{
  "hidden_size": 384,
  "num_attention_heads": 6,
  "qk_norm": false,
  "bias": "none",
  "tie_word_embeddings": true,
  "optimizer": "soap_variant",
  "max_grad_norm": 2.0,
  "warmup_steps": 200,
  "schedule": "wsd",
  "train_tokens": 651400000
}
Each number is 500 + 25 x the weight over its row's rms, rounded and kept within 0 to 999. Layers, rows and columns count from 0. Numbers have three digits each. The size before them is the row's rms in percent of the matrix's.

# gate: layer 2 MLP gate, 1536x384, rms 0.122, rows 1065-1131, columns 320-383
# up: layer 2 MLP up, 1536x384, rms 0.125, rows 1065-1131, columns 320-383
# down: layer 2 MLP down (transposed), 1536x384, rms 0.115, rows 1065-1130, columns 320-383
gate1065 102:463452532486462488544494508484482517481515527494466504509476514472507471509490528504520479550528491522454519494483513487483503554470512494457508517485511452498500462467539489462526461493493560
up1065 105:519491512495471533496516500463476492465551500490462522509480534496541473532495533493456529529520486512506572488510486507519494449484527487500477526487541517553477557487529474467486527521476512
down1065 102:495529483499475546513550448499534489522457477502524506515492449499520473474517509527481452453485477509513543453489500499494507531504522523454490488539506505518547487490500477489553517493528493
gate1066 098:501516487508503461463516473498515525506526524457544460510427510488546501513515496504483511504515500524461512490495526536526514485511503472519516498534507452545487504502503496527490508544467500
up1066 100:523520496515478483510493529502503535528498463486479533528477505495484489473501553464495523520491521534506473516538481471492519480511501514518491533533506495510509492498486511483521488508528508
down1066 099:504472445531499502541466489503474461487494498503464465528504439509536533527481502541521519490461490497496524525508520454462499507480486490507553522485499495437517544455448496496478481500482446
gate1067 101:432511505500508525464534485505519505549482508529486534477491460506429469495489469527500469507456471449493521563474533501510502513519525495472522494484502477530500479509499515510528476495514485
up1067 102:533499487480495506492505473492506483474512496497461480492524486482525532516482497499500529484513503493487475490477478506522542513513509498561473504473522481494468476478451488506493480503499528
down1067 098:495508471468497484511449538466500546500476497496519499524481513490516482497466476499504463516449476479474546512509523492484507481482510501549499488499468491470527530490501479511508504488478484
gate1068 098:503506470458490551477408543505482484500529496494498519478479503524448523517489524522529502472522532503505514519501484496524512484447512467481567521496515488498491503494477466497512496497447486
up1068 103:483488509483481436529540475539466472488522467510484506521513457556482532518455476474472489481475516512519515524496523492504541505524466455515495502538517451543524487514497510505486483515461472
down1068 098:493528488508522509459525557489519550506538463489545489509478481501462512493496483468487484536524530528489499546555501488506475513462542493478553482506490523510439510517477466518472535513499504
gate1069 096:517471518552501492509477515496472488543527510497480503488497509498497518506491514484541516532528492502471520534553450453468480493479487516464502541482503506493516488486493520481518489471453485
up1069 090:476541516516472525520488479527526504474480502472511476523477454486500465489524467517472477481495506515521441526514522519545525490540495470472458482539466502489504511537535491482506514489528496
down1069 096:504478508507547521460509492443462503501528440504500460507507533506509528540483511495513488512522507521490486523533461495509493493474498510510528541495563516512489520501507523491473516511504493
gate1070 098:487498523510499484477502513479459505448467509483531476515525501459489504482498480545483491541445519469480531535513473500508516515482496499547516488517518476500499486509503534536522537495501494
up1070 100:452517494500484524541496463438519515478492483473501505492532493478469448545469595467484523454494486466505494484510536499526499442463483513449514525491507507469520489489473495476517455508446496
down1070 101:494497535488474489495516473553501476538520495503543517487545482507508483491487529470470492490502512475493522489483519519518510532477504468514511419491491468496472500497490486531471490525540478
gate1071 099:455493491483491484486498472463507522563550503482536495487501512512528498471477520488488520462532487497516485494503484472470530455491473516503489540468493517473540538495495514521487532510489572
up1071 100:494533470527481509481450492518521505511506465504484534478473535507484444468466513506477441485482518542506507526503552514480545472502514572524525516510488492535512516470494469494549470506534476
down1071 102:491522508529491482453503534503444506524503491481470464516536506508497557514475478532550539497513500495485501461501526495510482522493522487503483463499497518491496509513457520529456517505491520
gate1072 104:541477480504519489505482480538493509472519507518471547476466486493511504497441530460515534512501507492484494496508477552452509473510509494504528515508450511474476499508502534527472531450485532
up1072 103:531496532551494487539477459474471531500518494487515542531482515457487479491479485496498497475491470504436487514509477486485526519478486481520473535473497539555566518452463525484478450529519490
down1072 099:528513525525479539499469501513459529527513518521539494502498491504502566481495508505530491515506497482510461550520521512500519520541512544515500463510475460501451496470474503475520471528509506
gate1073 096:492469494453500525490505460491510493511493464510484473512498475447544518526498496570446492461532522512500450482504505499510494553519518477541551514459437551539507473476495502496495474525487506
up1073 091:532499489598518471509513505475502497490513509499505445530508527518491507495451511493501505514456519529477527517516489494490520490471488541495437498527518500470506488530455446520494503529495498
down1073 098:478474478513499495479488496520500496540496478504497518507469511484516512525512462538500494462532444503475475473485532495507451540495481468546536498494455511519507450543513483546483492517470478
gate1074 101:474528483462514510485481490498460534519505523530501506502501501480486510561497557492494481497511486496501483489518497524483525510496496500525518556495482483508522451492496533508489509554507486
up1074 104:524546520548514513499494495503515487431469460482511535523542487512493454484548494490504519505513486507433506511512495533496490479501534507499511530502484454489500478517521498505506518473510482
down1074 106:461503497494478481513475492510537515533483511495526498537505519535503440512514488491514461479482495485521500499515498488547500466503484494557542525532524548488456474500514498518512482457529543
gate1075 101:491502485536504498506510498512504477498502488513488519539503518492516468501506507478501486511462532524539525514459489506536530525478517468500511498525459502519483516530520513504492513516516509
up1075 097:530503488448481490474488470477524545461482483467503542512493454488499477473529502495487490503532459458488503486496521530476493525516496491515505478491481494507463493445505476513535518496463468
down1075 101:453518511529507492490535501515492561507514447498503497502487466498481492560493535431524486503516506498467488463501475483537509440495479509462471525516476515478506468522493471501520524509504522
gate1076 099:505485513502483519491517506496500499523455517472476480506500506456478513492550493487472504478513501545489494489536479483476454497508480490463442483474493479501549523529476521561509486529476527
up1076 098:540487504549520520503453488476505501504483495497491495487556487472467461508540492495465501486489513509476526506538489487510523480520493494496510536476503451505537539479513522492506440508483536
down1076 095:490525498484507506541472490528526491484449480517523551488499509537489561518494507506485531499491489468515534473485505509476506528528501473540494473515477527547517514462542488504484504508514476
gate1077 105:507495528506439515496510498530504481498506496491484514530500513521516470478530509461488480511474457533519498509488498541478473486482506518528500502462442528488457486510529482495499457517566533
up1077 104:511517472477511481546478497483506514516523518489542477468528461448503504512509555471520517508496506551520484543561522505468505500525482492499473505464492508482494503562516514500496489528491505
down1077 098:472531546483501531480485514491479554530488512518516480485531524529460489491490470523464530514498518533524501517500519538466469506511521525523524489477515537500536492519520521497514518484515527
gate1078 097:499498469509450486557528531517523518497481528525525543500512500449498498486473539505515497482524511503480497476493555458540486510487471506554545529501509462504498478484491489499545477508492514
up1078 100:484499564477459501490498477528511482498497468498495534507503497503492488515504530479498493468487507514488481461519505525493520561514544562514537489521513473521490512472492447505509487508476515
down1078 101:485538524465582501470482462483522505504475546512512510487488504478528524493506463531454518533446459471502472503498551507513485486493495454508457522447507503491511519478512484501493542506502481
gate1079 101:544499534544489468495503502538504512502488529525455464491503518484474561493459530476515485508477492499485519458552531556472496512516532512494558522456503522519494505505543498495533538520501512
up1079 099:527491491506483531515484462515518470501508519495506458520488548530505528519514506520521513492481528458530463479484481520539459458457515495481501492486468480476494502515525446487509490500445492
down1079 101:553489512537494477510518536484529561477502499522480540470482509526483514495485525461473466501526520515505509511518521490466493483540491531510484530518519501474534473497537554497460503489504532
gate1080 102:522461491483489471487479510518520509496491509548485499483460493513535518449476518485556507504458504568472517548491504502492513517490508476522479494486507557508462500499489472482427551490476494
up1080 098:527528522500530485514520497510501543518479503449526513483505527480511475480455505495465549481506492500500548486494510467534466516472477487525484488526451517505474498488501515577532459541509519
down1080 098:553466503518506531493555495468465510488474529531522460511503502523480501486503491456539468498502526541467513504490487510545517504553472484470485540484537481480510476492522503504524527515523526
gate1081 104:528460556486512474469492507504529466495451530492454524465511540469527457507452500527497512524492472476470509530561523507493476499498438505480539509490539501517459524518546494509481505478508515
up1081 102:485511498500547509496489495497468515504507468471489501530506496490506503498498507472508508519507505484508495511476483476529477512504483497505524478478473463504519543556529440502519513507441514
down1081 104:527476518480512496533510482514517466503525515502496518510463449463469516505526498495537446495471472513469538540515523502455515527506514497510449534505473496507505461482524523505501480511539536
gate1082 099:454509490520520539509518508480505525530549450478489533479524500472510506493522536450502465495486523479517472486491532539505507481548491517501501515472517498490500458501507504525476481518523450
up1082 099:498495557511511493489464488488478476475508465533484500499450479530510493498526496556489530467487496479451507477473467540507488456448506539496503483486497495514499465506489507544517506513493507
down1082 101:500488498471498537489497545470506535503484518450533504483517479487499493515486486487548434506499488573500511518470481485474484493524538485486535525527528527528473507530516475552487491487478521
gate1083 097:486479501499493481529490474490501477485505467468538428539559510502475453548518526531531484459503460508527531552479484524449530503494483480502546566537485484487515475463509532515527528559482506
up1083 099:513478472502485475504484499564486498537504492489472513523497525534492454507524518502521475509507477512489472556490527510494552524518459490528488507510506562512504458491501499498521528545515503
down1083 094:488582473560517532496533540480543515507473459519468519500524490508530526541497488481515499532483503506485497513503522511549507451514528508526493495522527489480514507506477490497523493483500487
gate1084 096:496483508477477511515506462510465538502465511456505510474487517474457525501440517525493520514530484504517540462561517496526441496521507516536478480518496515540525525496474481487486497568498515
up1084 099:488464481501535515474532496512502487494495484524492493500487491494482484493544483505516537534463513503538499508462478544505538506511503500504514554530504515506476489493547523512514510520524517
down1084 094:495501487477503499482494485513423541543479507479465520507473529452463487477467521479486484495561499532485506504536506511486461543527484486514454504511541534495498500477494503538503542502502534
gate1085 097:498497497522492460495516475506508485535537502507436495495485514514506484482530482483543535496526520513477523502491502518517492530498461516473501489516511519501468508554440475521512529486515456
up1085 102:505517517530493484476503483529492533517489484460505515486470458508471478496459495523493537469495491536441507504473517520505501511482497486459536521518477502520471477489493510479492520507535485
down1085 103:476517501529448473515481508519489500493517505456506493542497488520463500461469512486540487536530521516511489509519518487527472493523563536444533503514479482509472494559532476514519497556513471
gate1086 104:550449436526500496543492505488499482492524480522538484502487505506481499487529497476500549509520487522515512499460480548528471525513459491500467528437488532529456469510503528481511490522502484
up1086 111:516463491523508493528522530507503500510532520522537478488477477521503513523524524514527550438489525537473518504478520517503545555452536523508489534436503508539515489523523534466528482469504503
down1086 114:538488457516488541506482502479489533513472476542520450491473445507448451535542497482474505503580505518490508492500510530515548517521506504497492451472471487524502525499488526504494546512442557
gate1087 096:497452500500484522449515477479499524467496448494528491547482518507506493457496483465499534502533450490528523488514458494495504470513542469514498494527501467506492502525503464494552482503529527
up1087 099:538530551529507466490509539508488460528465555505470516517505465541476476534518484508513491529515500515480506472485487544497493497530496513512525538472467467459513470494529521464532501529505477
down1087 101:468481535469514511477517476494491562483491496445535460502527518502530474527485515497489543524494528516495527507493525503498519515475521505490534491538508473545490459513466491518480510454483505
gate1088 092:492480497554505481481554475513466462546520453553493495501477474489481500487524529530507503495518516513512486482517468496490526506492510490482531502513484472510455473515497454484458447502502499
up1088 096:480489499509492494513485470512513487473486498468469503464509528466524474506491521514484504495523524491529483517501457527456492560493561503524491502521510463481488466536462494539448492481462517
down1088 096:471518506525489505467477523479510481533501485481504463492496473555500464482518448499483523454538519521470529493495493485496521475456430524498484480489447483504493511474534509432472498505530492
gate1089 107:508454515497510492490490469474500516473489489531473476486529489503539538490422514518494558503466539494534463488486485553494513502477503501551479485504504502486509477504503525551515492483551489
up1089 122:487494492520513524508486508498485483500553486459542498477485503496508482507539479507472479480513532512452477499484511485546474520561530533457509503488502502495514479504516508497493540512420522
down1089 115:505470487519535517501471509504539503498565465523524503494458502465509504483456473498544492426494532489499509573487483484532532544515478531483498526479456500502485479509515511497501512462483509
gate1090 108:456482468530502487506527493502450503501521473442502522501510502461503529510480428490500497476523502535481508508498476513513511529494488472541512493516557521462505517517494520531484501526484537
up1090 106:522475456489519499469489500484479468518505504503498458504516481503476477471457501483529493488453505497508472493501482499537468480489482522496475547486560468490520506488442528510545512504513499
down1090 103:530520495539504534470495496547472515472476490522474516508558461491508538507525486478454504472500501522525517522495516496474490504502511473512501476511493480474497512517468503517514438525510474
gate1091 105:473507475501470523504507520511519488487518517516495477460540506488510514479514490515509502473479512494517538499533478485519455514497445524559527512517507484487450522487451503502494524502499515
up1091 103:474500493525541507503509474481488504534503510495523532500457501456506501521512498480507502477515512473512501513499446462547489465545503499509509456454544486480505491507458558522455523479479543
down1091 113:521495458494502495469448510503504548516475485510474518482490512501463536470478511487457485523523483488478497486510495511526471529455504491512518513509525483484465452563498502505498520496530497
gate1092 102:509482536482505481508525476548478493495522507502532473470459482488451472499486551514478518492512486508474527495494471449501515543552511490537503555505486516510451481489444513523466533491514479
up1092 109:502460472531497507493518516497500467511488527476511487502517497537523480517519496451508530538499505490490492520553525504526539517475521499503468516512502531530488460511498515530556470496477541
down1092 105:486522505458453462511552448501477472482466568482471514510506491540478494545499489494445500487504548494460468526522490526511524506489487472475439450492499507486485483512494501459518484485492501
gate1093 094:503518496502503520520482484488506491519524483504518466498450542496471520512461503484518442538521491505509546466510482514462525465509519495461523509522501500494511484483492503529467501530460541
up1093 096:558501505556545474492490463502500493505525476488503523485483517528555501511533473464496545487514500475501519531519482478509442489522468478539516464484490474498486496524478475501454447484467536
down1093 097:506498514489514519469473514478498512511495528515455516511476460525492511523527515544527469479494507478482505478543497534506526458470512519474555523505479479501476476499469475465510511523463484
gate1094 098:510496516488497461494513444543513520493496505525514481499537478483489487482481485553491524540513514513546523467515471523512487491525481509520500498486492489511511513497492482455556504474512516
up1094 107:513450510492496510508468493455505512496457503507529533530479530493469529488508525501490480521544563471527500502503465544467483494529555541503483526495484464514475470513523492525526442518497526
down1094 098:468549494497516501473515480507536499510513461517468472472542468484487476550516467471481509487457446524485491527542494463506506518520444469540519456456510500509499509494504513488470497487501493
gate1095 100:499484460506481491479505508514431498494502437519475503441506508520485514500539485531464527506509463504472469485508506479531484538492512522492509490528511522526518517512515501518532474477502500
up1095 101:511477481499497534534491510575514479493488451477483530502493479507519500463473516531478523509479493439497499516504476526512496509505519525483494512537486451508517451482518488515504428470504513
down1095 107:460525463493498491551488501476493446453532483510519508547489501487461508500501491469497499489452474479498491499483501509514562453531472545518498482476546449521460481464507479504511460498466476
gate1096 105:506529505462508515516477496480477477508555500492494464480479495553478484488504475536508495502507518548492474464492479505535507507443471467476496483518505494481466552509511513538492522481509516
up1096 107:533456499499470500456478466543496467492477450502482496508488478520489500509448492473508528493462502497468506503493536490533479443489504449479511512494506474514481546520499516479500508475505477
down1096 099:541510505464511490517543533452483457511522502430521489507525519501525492481497500484507546509511496482499473476470532529524460526504495501524471520521483449466529476475479510480527496532510477
gate1097 104:494486526491502499491496521508489510504508471463459478495458505499514491491507508534477522503502515513542517531496477483485511476556504514525515507521539472516496525486482478513466480483528492
up1097 101:509515493547518497485496527503475513478488521515477494483501475472542507502518480474483483492511509501531522497561523473487551531505468510522466512564504450508473465452479448470448487519512465
down1097 099:507527518463534488501520500501510508510486515490502529535496517520484504526502514473484506503522510490493477497481493508492489483502547489505459498504507498528507461499530561489537499521483552
gate1098 100:532479536483502514513468485527527540537485516463462506460507514469490494472483486521510509470487468494507534493508501577494432500523486483517489500466505464509461518545508471505546504464502496
up1098 100:520486466472517547542489471495509514493477520448494528454515495515517505513520499485518556458540540555465514551516491540513483539533475513521489507490551511517536472522500514486504454511516494
down1098 103:490557519487496500456483523531538510528483492526523534512508534459511503492515497529482484516515497539510514545533514499543507501495568525473455504521541497507504501485488470535520505492521479
gate1099 101:474530499518496465484536489468481487504504503501475489549524568527489506462543496479506530514444503524496483497468526534541509487480468509473541485508512487479506479552511537514515464514536489
up1099 104:451522538429511505508488520477496522518477513471493557478529474510542524517500502479502489499479548518497526500541502513476491499481484509519483481509514477500512510485496485469532489495536498
down1099 096:484501463514493475540481499498477509492490466508476464506504488481515524472487495513497505518522543500508508534560514501500507489504508450480524498478501485533481517516496446488460490518458523
gate1100 108:499530493521504501571531492511457491472469514503502515481442495504489499521485525434542460539509486478488519527490507471490516501519520501500521462469453507512493498514480534472458540471498540
up1100 100:502457526473516486530535475502469504481516500447501482496491518513543510481478541470489465554466516509493502520503468501467520487502515500484493498493466539498503459527502483515443484487531496
down1100 098:482564525523498508507485491468505543532511532504557514490472575519507476507472491534499527498479563497493511485525533476520466497499464440516499514513490510507529503522514511510490486496477526
gate1101 097:486491526510469498570483483510497472507493510483536493495519499489541465550480461505540513500480522496461493474510464464487494505535485477498466493549536559491462506535473496517487512505513509
up1101 099:470505455514512518439520465540497475453486490504492540486485485501462475474532526512446484485478476515529535509544502517537527491490512500501474483502499498531491535538525505499506486474496490
down1101 101:532503516504537481455473512519440535468453508544538513506523496531498490472518488474505476495467528460475450505516495518512495531514462484454450495484522516494565540462441489502474495536482497
gate1102 103:503461487469500487495499507501480508448534528544523514507482481508501466487498533490513477480516493504508499536474479484493495527513516447458539482497452503465497500445512494466481531524493479
up1102 107:481477484443500504514524465470484497466510534524480517478465488481517505493493511438519463480512496491516459533485518466486496518517513466455505479528463492536508511477505551521471494504482479
down1102 109:506454501517446491519502520512473511464492512476563529517460529519470545478490509525488472479492485469491500491527499520516491516519520508525519524515442477515514490482492498492488483491550521
gate1103 110:524496494506509509534483502505504540480536530474513473528472509513499559519498478496535472492496520477511502535464528543509507493490534503512457498507481476539480516519517489507446484501553511
up1103 110:449517500528470493518480533501514493524480527544511521480506521524516499515486530479497531550512459485525505504542511488520510495485541478484469497489493470511457521524523459495501485467532488
down1103 107:493473506478473501495512521489514494492510480537507469491518450493482452500515471494514516511521496523462491475480511527484530499466462508493477515490470504517483480476492480484549525535521490
gate1104 102:528445471511486496515514510472480469540473432515548513505506516512482467500492511474488509512467447480503490534495532451460492511522451470501535491485532520473515516492489489521533506478562443
up1104 098:498530507459515519423520528499511557495553529494511494490484506481535507517535446521510488492557490509542501455506493548500490559484498543486485524558460488459467537491511518521475497493484465
down1104 099:508508504515522518506496494441502474548482504482476468476508504511541496494503533486478505484490529450493520512514518475520458465479500460541523482461501495512481497501544483512523534460479517
gate1105 097:486508505536481523491480477479467513503519513481505480480488506479458529489540534508489504518491502482533512481464545543464521484484562480490475503501475483482452518463476523492542474516508516
up1105 092:512484455475470519491521552510547557503506519482487484472474485509503486520514515465512466497488509484473478547500464520519488483559483499513506519474474499519506501519499517536503545506482471
down1105 094:518506513536493522484486490485515484454457468517494502529524475489489504503543531497478506487506489502529534499460524538465511480497531475481487499510522504494485531451479493488541472502502479
gate1106 098:528461517456495481480524528472471502469489505530508448488506527517511443517518502523502507536446503483490506571483517496515496546504541499465459552470499527503483491450488494492549512544514464
up1106 089:495472516524511554492513467507482517517507522505519481548550506491544461536487494555484518479499489520482509551484535445476508524485518494495520553452489523520455503523519503527510478551508475
down1106 095:530514553494505499492515508467541524484501517504513492503476456473560513526465510500505490521517492516486496467524479475527499470539481517506505458567509470421483492522513488523493552491513522
gate1107 100:497481465505494511548486500491472487488531485468480506521516534504467514525486422463546498519513515440475532569549484475510486503488489523541490483500511521483526480476472544514487461477522507
up1107 102:477474487505494510489439477496523513542504489459456516527507546521466483542491442498545507515518494510485539476515493489464498551512518506515484483463543483480465465463482531511435519471519485
down1107 103:474506502474510454453466480533511493476464509468511511490465495557501535469472512503531477475498474482530470477475532504478547517554523545515499485479526481492495479457505491537511469503530511
gate1108 094:498513483494470505482490491497538499501480490488492514544510515517515549517499525514516512517512510453495548455531509507480497511471531514529508494464500472500466484478497519488527486456467488
up1108 092:525533510487480491507503525518500509490507501501524464477562494514466490521473506511514479484515534538498487524495488492528476465516449468471504488552483529511517538510522473471498458501494534
down1108 095:467460501463509521479509462518517459531494461489470497498502484470495505457524514500497518490530473471502513474525525470508485497519540468534505485495494534510515470505543509545559477518501536
gate1109 102:464473449484521493515502496487468503497412494467475445513518488509481481493522493484476543502509539499487518521486491525509479515551506492523515508463476504499557549513521502541500513503409530
up1109 101:498487480554490515516472499516442496454458481489464484525508470514499513431527475523513539477498520536477523499540499497466488489480551524560465544535489490509509506495473527508538508528454550
down1109 101:489516497503508469502471505502498512525503525542486519509488520502493519533490482507526492526529483431535523512473474478479520522491447467505495459472509532484471524508528506464495525485476522
gate1110 104:505516487457532539565507540508511503534479502505492474500521447510476538558443479512522508489526513520463488479525486484485496498481497503500499511542547516537531453451470547475537432487501501
up1110 102:456505477515488480453495472487495508505506518544506494484483538519486471501499507456479443494524496513500537506480471502511482511482538510473476512516573546515518493501523493479509551537477532
down1110 103:479495506512536512508525493499487510506490491579483492460476480476472518493471501555513485522502488534475488508516512586500459510540439477525458528484488496502512460519519525476485492514482493
gate1111 102:463507505526489458471535465482499498503477507515495537478517515482454462541531495503541533503574550498565503492521540499480537514542485522539494496483497475465498526471568462480478534514491522
up1111 100:478509496540507475585488459538482490535485509503458479535469509520469519510475501467532503498462498475527482481515479528491502494508483513514482539490526495503465472513496481476488492511487506
down1111 098:493477496481508516512503495487491500461497468494469495470523504442457505502501496511511486533520495498465493499488522509505513497483502486475496474473535501509550483537537512480511499495466501
gate1112 098:494451466495472496476467502518477480462498497479455473531485476523499500520528503558494514509487491527532538513505477519471472529466472510523516462491500469536475493510546539442465497501496534
up1112 097:511519458469476488484493545484474485503537494510542493459521498513507495503506502460497483522504516503447476480489471467536527483515452475495476512493490495496519529493530484526515535478518449
down1112 101:515477500523504538515507507489498525503518514425497464526482500491499477538489519542537489508459518496529536501484471513485472482490522521487508482509530482513496484513538476503519494485485512
gate1113 098:516482480419472490515516494541489503481464515509530500475505524534461513477519532481513525525527484504471492471527457473462478543496537487525503518495500487501511489481521494455493512531476491
up1113 096:491576479496487507496524498471510532488503519493474482478511568521492495497516502525488501527506510455529454507512540524511495462485500517504504463461491483479536514522483470536488482510552470
down1113 100:454489519480511447516478479485526465499513502498507492507469513453509480503484482494497518485498501498506517495556526463508493487544508444467530490513512499507515497485474480531474459486562503
gate1114 097:502483476494479491533539501512522522498489522459515536530514531483543573452495508513496525513475450519478485502502482482515545537497507447486518485535493545498506469489550504446468502504509521
up1114 096:505482449513521547517451539502488472483478492482485504488506524520474523440502493513498522499488542559521513441522469466487504504484503487459481495523480502516474497465491523540509465508466453
down1114 094:524457471503477507478512481453506496534483477505477541486467496521523520535523460524490477496443437469493515522479504472523542434547487463478490442479520496504511501488536477502491515505484505
gate1115 098:475483471520497509507476501520533492483515475499546510482490506507498532500502492527480482521538519511444503518498492505492494519462501483506465544500478518565495481469461544466519436498541476
up1115 097:514460470524505517483482518478475537528535481532523474529522476497518513479544498537508489535484537503510472518468490485486554490518551518547523524524505518529475477448483479504489530515502521
down1115 094:494476524498490504509532493495499481451464510507479540500521505495521524496508504462476494452509513503522473538511485543497482491474446514495526478468464455505543498505533526449503444477551527
gate1116 101:482503519517496501500492533506498484497457522481469479495467478511494477509483478502476501492470488510513505498483496520534500463507509494495555492548467494538538516472487502484511463492501519
up1116 102:520495520453484511488511438486561509507517525460515516531522477511494456520516493522547495466488526500501453506490523527478515509543508476471508470496507490524469526459483488533502543516482486
down1116 102:470517474547509498474524534510485515451487543522470494518501536508510469479521464480492473507503447515494506494514511494509503470499501546489503534450481455520497465482523466487498490472508503
gate1117 097:533501519506449531500442538481522507482426529512469551495513523532506480458505502505496514527505495508458522465482484496536506514502508499485502472500494487562497471514544498524494485495517587
up1117 099:509479503448526521503510483524510499475539502548569512454449487468477496488475511470502482437514488496465502500521481529506469479467479492476499493501478482498498525488469498475521494464507452
down1117 101:478445503495533449494551520542529537474499542532510471486498464507475510471495524460516496502508449505467480492519478491502508503489492473492506479508493532542499454470484528524533514488458488
gate1118 098:537504521524493524502511524486510479483505487480504485514495535520496526490495537478465489495501513525510477459535515476480513513483553497511427507489499526491469485496458473446455531549487508
up1118 100:560505479522520514497550485514525530465485503495504477482532523500507565516548512490470467503500507463456448464499518487548545521483558475471473493506522472493508523472483480462483467492506503
down1118 102:499492486487475508486523490555483514492476526537510488521511514515501518501526478496492515462488495501503462492465536476482481516497522517498527491539490475529499491491497519509505461500496481
gate1119 105:527523513507485528532514543526549525525533520492473518511492513522475510456544508497507521494494519497520518453520509498523489486487498492466467509503522500539491459512513533503474521509497529
up1119 102:503474465464518490522524467511471475516497538524543463497527520479507509482479513513505498487537506534478454506530481491480515497490494487473504465503491549491506492537460491539531522473446533
down1119 102:489455509527510495525497484497544496483555519475518492462539459493515494472500454495494516526498538487483517446490498513533517567474479518485494518543535471468480498489493496462476455485536479
gate1120 102:523481488494533507522538510520548449511512539519468526501477505505507521509574532491485521484514535473479458509484457531503495522475482503503471474539494497509507477519485481460464473541498462
up1120 105:512475530501482497517487499506527526510483493486479498483479467491476502532481499487535482473515527531486560457454496450520521459516512497527479470504505479474509527485486462509501541504470527
down1120 106:512514471535518501512516491508516465521500510495509423520532510501507528513513469489472514520506493489423492503528525526518509556493526508497506498484525487516446500514463515523506498523509511
gate1121 102:459543494500487463523485482505528468509502466488523462493466508509514502462518476487467497516545516511475490465516471510485490497452521480497466493550520515519509438481490525466505523458512524
up1121 100:473450524493477471491514457458504521525476490475512475500543455483513496431494527527527484504471520463507434501482491479490493513502478483465527509510507533532496497482540490501521490512517505
down1121 100:530494509475497528463533485516453494456492562491493521503507537519521519486515487480499493488505479536487491467522495454506460481485496513528503472532519491525503497512464440492435478531483487
gate1122 097:517510518502497471518471528528515464504496466524535538490543473517546495496496509472472479486506513533533476505498493503510515476541550468520511519490473535453504439525497445493529535474513541
up1122 091:473518478490493505492502536451529528487526504530453533528513508478511522530486492509514516476490529489487521519516496471498519540479504524457485554527529510506560493465499544544453495496479480
down1122 098:513496453487527524546490589533506516503460496533474517501522471516528476477511506547473457542486447512527489549472522497519507510523517516500488493521435519484480470519523483489539490503476524
gate1123 103:497490526497492500537526482500487500483468464533513532512462515493519487465498511473505502483516550492489504509486466459503504503486538526452487505469478469511498528490525504458463520489449476
up1123 101:480551540447456500508526522534488548500487492493553492500495464560490485496477503469509481485486519503471489497495488495488525539492493482517479507474547501514483481493485482543487524456501483
down1123 102:476513481456506528472507464533511462476538513480470472505466439473478519518515525474502463534493489519482483499473532490508554473494488509506555469564496512521478466495512475481503490500565511
gate1124 096:486537497522472484498526486504518508517499483496424477505499500494514475514503506451499503528521452507474476484491485504457512517518520529486510499500542480490468525508519454529525473533485545
up1124 104:448526469532483492492503485524520529528453539496451519502488493474540500452484535498478505495540468493489506472500501506490537498494506476469498518483493459486485532486519480499505466498508534
down1124 099:529533536470493529501515521513536492492492532530529519504510496494522471481550509502549477490486483513463511526485462492556474511521538511491491456541529468462484493508488521530469492494496494
gate1125 093:519506490501479526527461484478492457471461498509482521524455501537534484504482513515522507503515442507526519451555464544473499472510499506504480503470478453507488526521456495492492451504535513
up1125 096:560536470493519494455471505457514559482486495503488474508528560541521452523475472528502507468444490529505489493489509551520460501516482505539522480510509466502502462502463535532510455549512529
down1125 092:491499504501527495501538503528519500535528469512488471509528476467511533488511523483529508507499496503507536472533494503463545463519514503454485512536465521505485517453528478478514501477498455
gate1126 097:499499487475534467532462492542529516520504518509487519548529484490486484454481516486446514526498507485519501491548522510571500466528533486507541491441557457538518446509523504545517513510538511
up1126 096:463490525498460453497539535520523461501481492509466510485461502504515493494515467478505510491507474491482518501466511476504515529475514486499495552547515509492514515519487519479490455514496468
down1126 101:475453516507488467497425486532506492509493495508544525531487491510493466489521520535530479498519469465499499511479526499473530516479485525503519513501535506454455510471462454473489475490482518
gate1127 097:470515490490491471490499488541550499493490455526530535510433461487494498487525485543508480435496514500448525506529479484485499494496482501488497479545533513506495521510536503519509495526491505
up1127 101:496496522485509530480529536467500502514510474481502483470549543518496530477470521494516481500477461459544465487497530512535505481533489506500506505493465511508509522487495507521547500514475536
down1127 104:503481492486486515519488450518515506475523498504519496527495498512515508498527504483461476441492482521525484499434531445500557507547504444462507502561510519528514523479505494525509494526473494
gate1128 102:521516494521513500496492459474559492478483513486459533499508495516486516525494493497463508513499459506520504479494490479540492491494506494482550542487504446516501497490522488540489486500515533
up1128 096:513499487512504507483498490497476489491510497489459558510543521499481515517526482524473477512528517468492456503489473491521464472492479480498503488477516510487494521509501465535530474536460527
down1128 097:475503500471489471498536466527489453478518473521515501492485504471514470476470526489522526524507479536481488482482484479528528503504442474538471510503499486517507507519521527473486491474521541
gate1129 103:543526473495484456492530456476551494535534467509512528465525475468524477460468554482486480473521476555492516516519473486484539483474491501499511483560507429500553506540504470518484477474481500
up1129 095:534534481510501500468478498528448481497499461464476469506475495515578517498476485492514501523507476514559487499528459445516500495509487480523551573523463502488501499476500490498471522518508501
down1129 099:477508492528502478477520508504492502463519499519542511477495483505502481509509497494525494465516476511521500492541457470521527498507522495524479531470478506496541532485539467492593520494481476
gate1130 097:538490486498464529488463526513484495470485472506476485488524536462500518520487505473515443499504549503494489517483488511499544529467509505475498466481464448500545484542510466529512493542505518
up1130 093:514514530493479500499501467530510482475500489482514478476531505523469476527457541524480476472484500486498496492457532503503528508524468497496529469508466503511538454491458459537518524513512496
down1130 090:512517504504543514502523511492472531503495509472517522556526478495528508515479489511504490525519451493461496472505535530490467523461465499514486525534503535486488527508500507456500489498542490
gate1131 104:525537499555551528532477499495536500495489488481468505490462527527484487503505490521497494481475502498483533511521480493497458483527486457487557555534444480502461488503507489454533486491511495
up1131 096:524476525516511529470492522525476496510506504515502498489537502519482484537495491471506466506537502508498498486509533514539520493531455503487440486484471466483485538462502487480516539467474497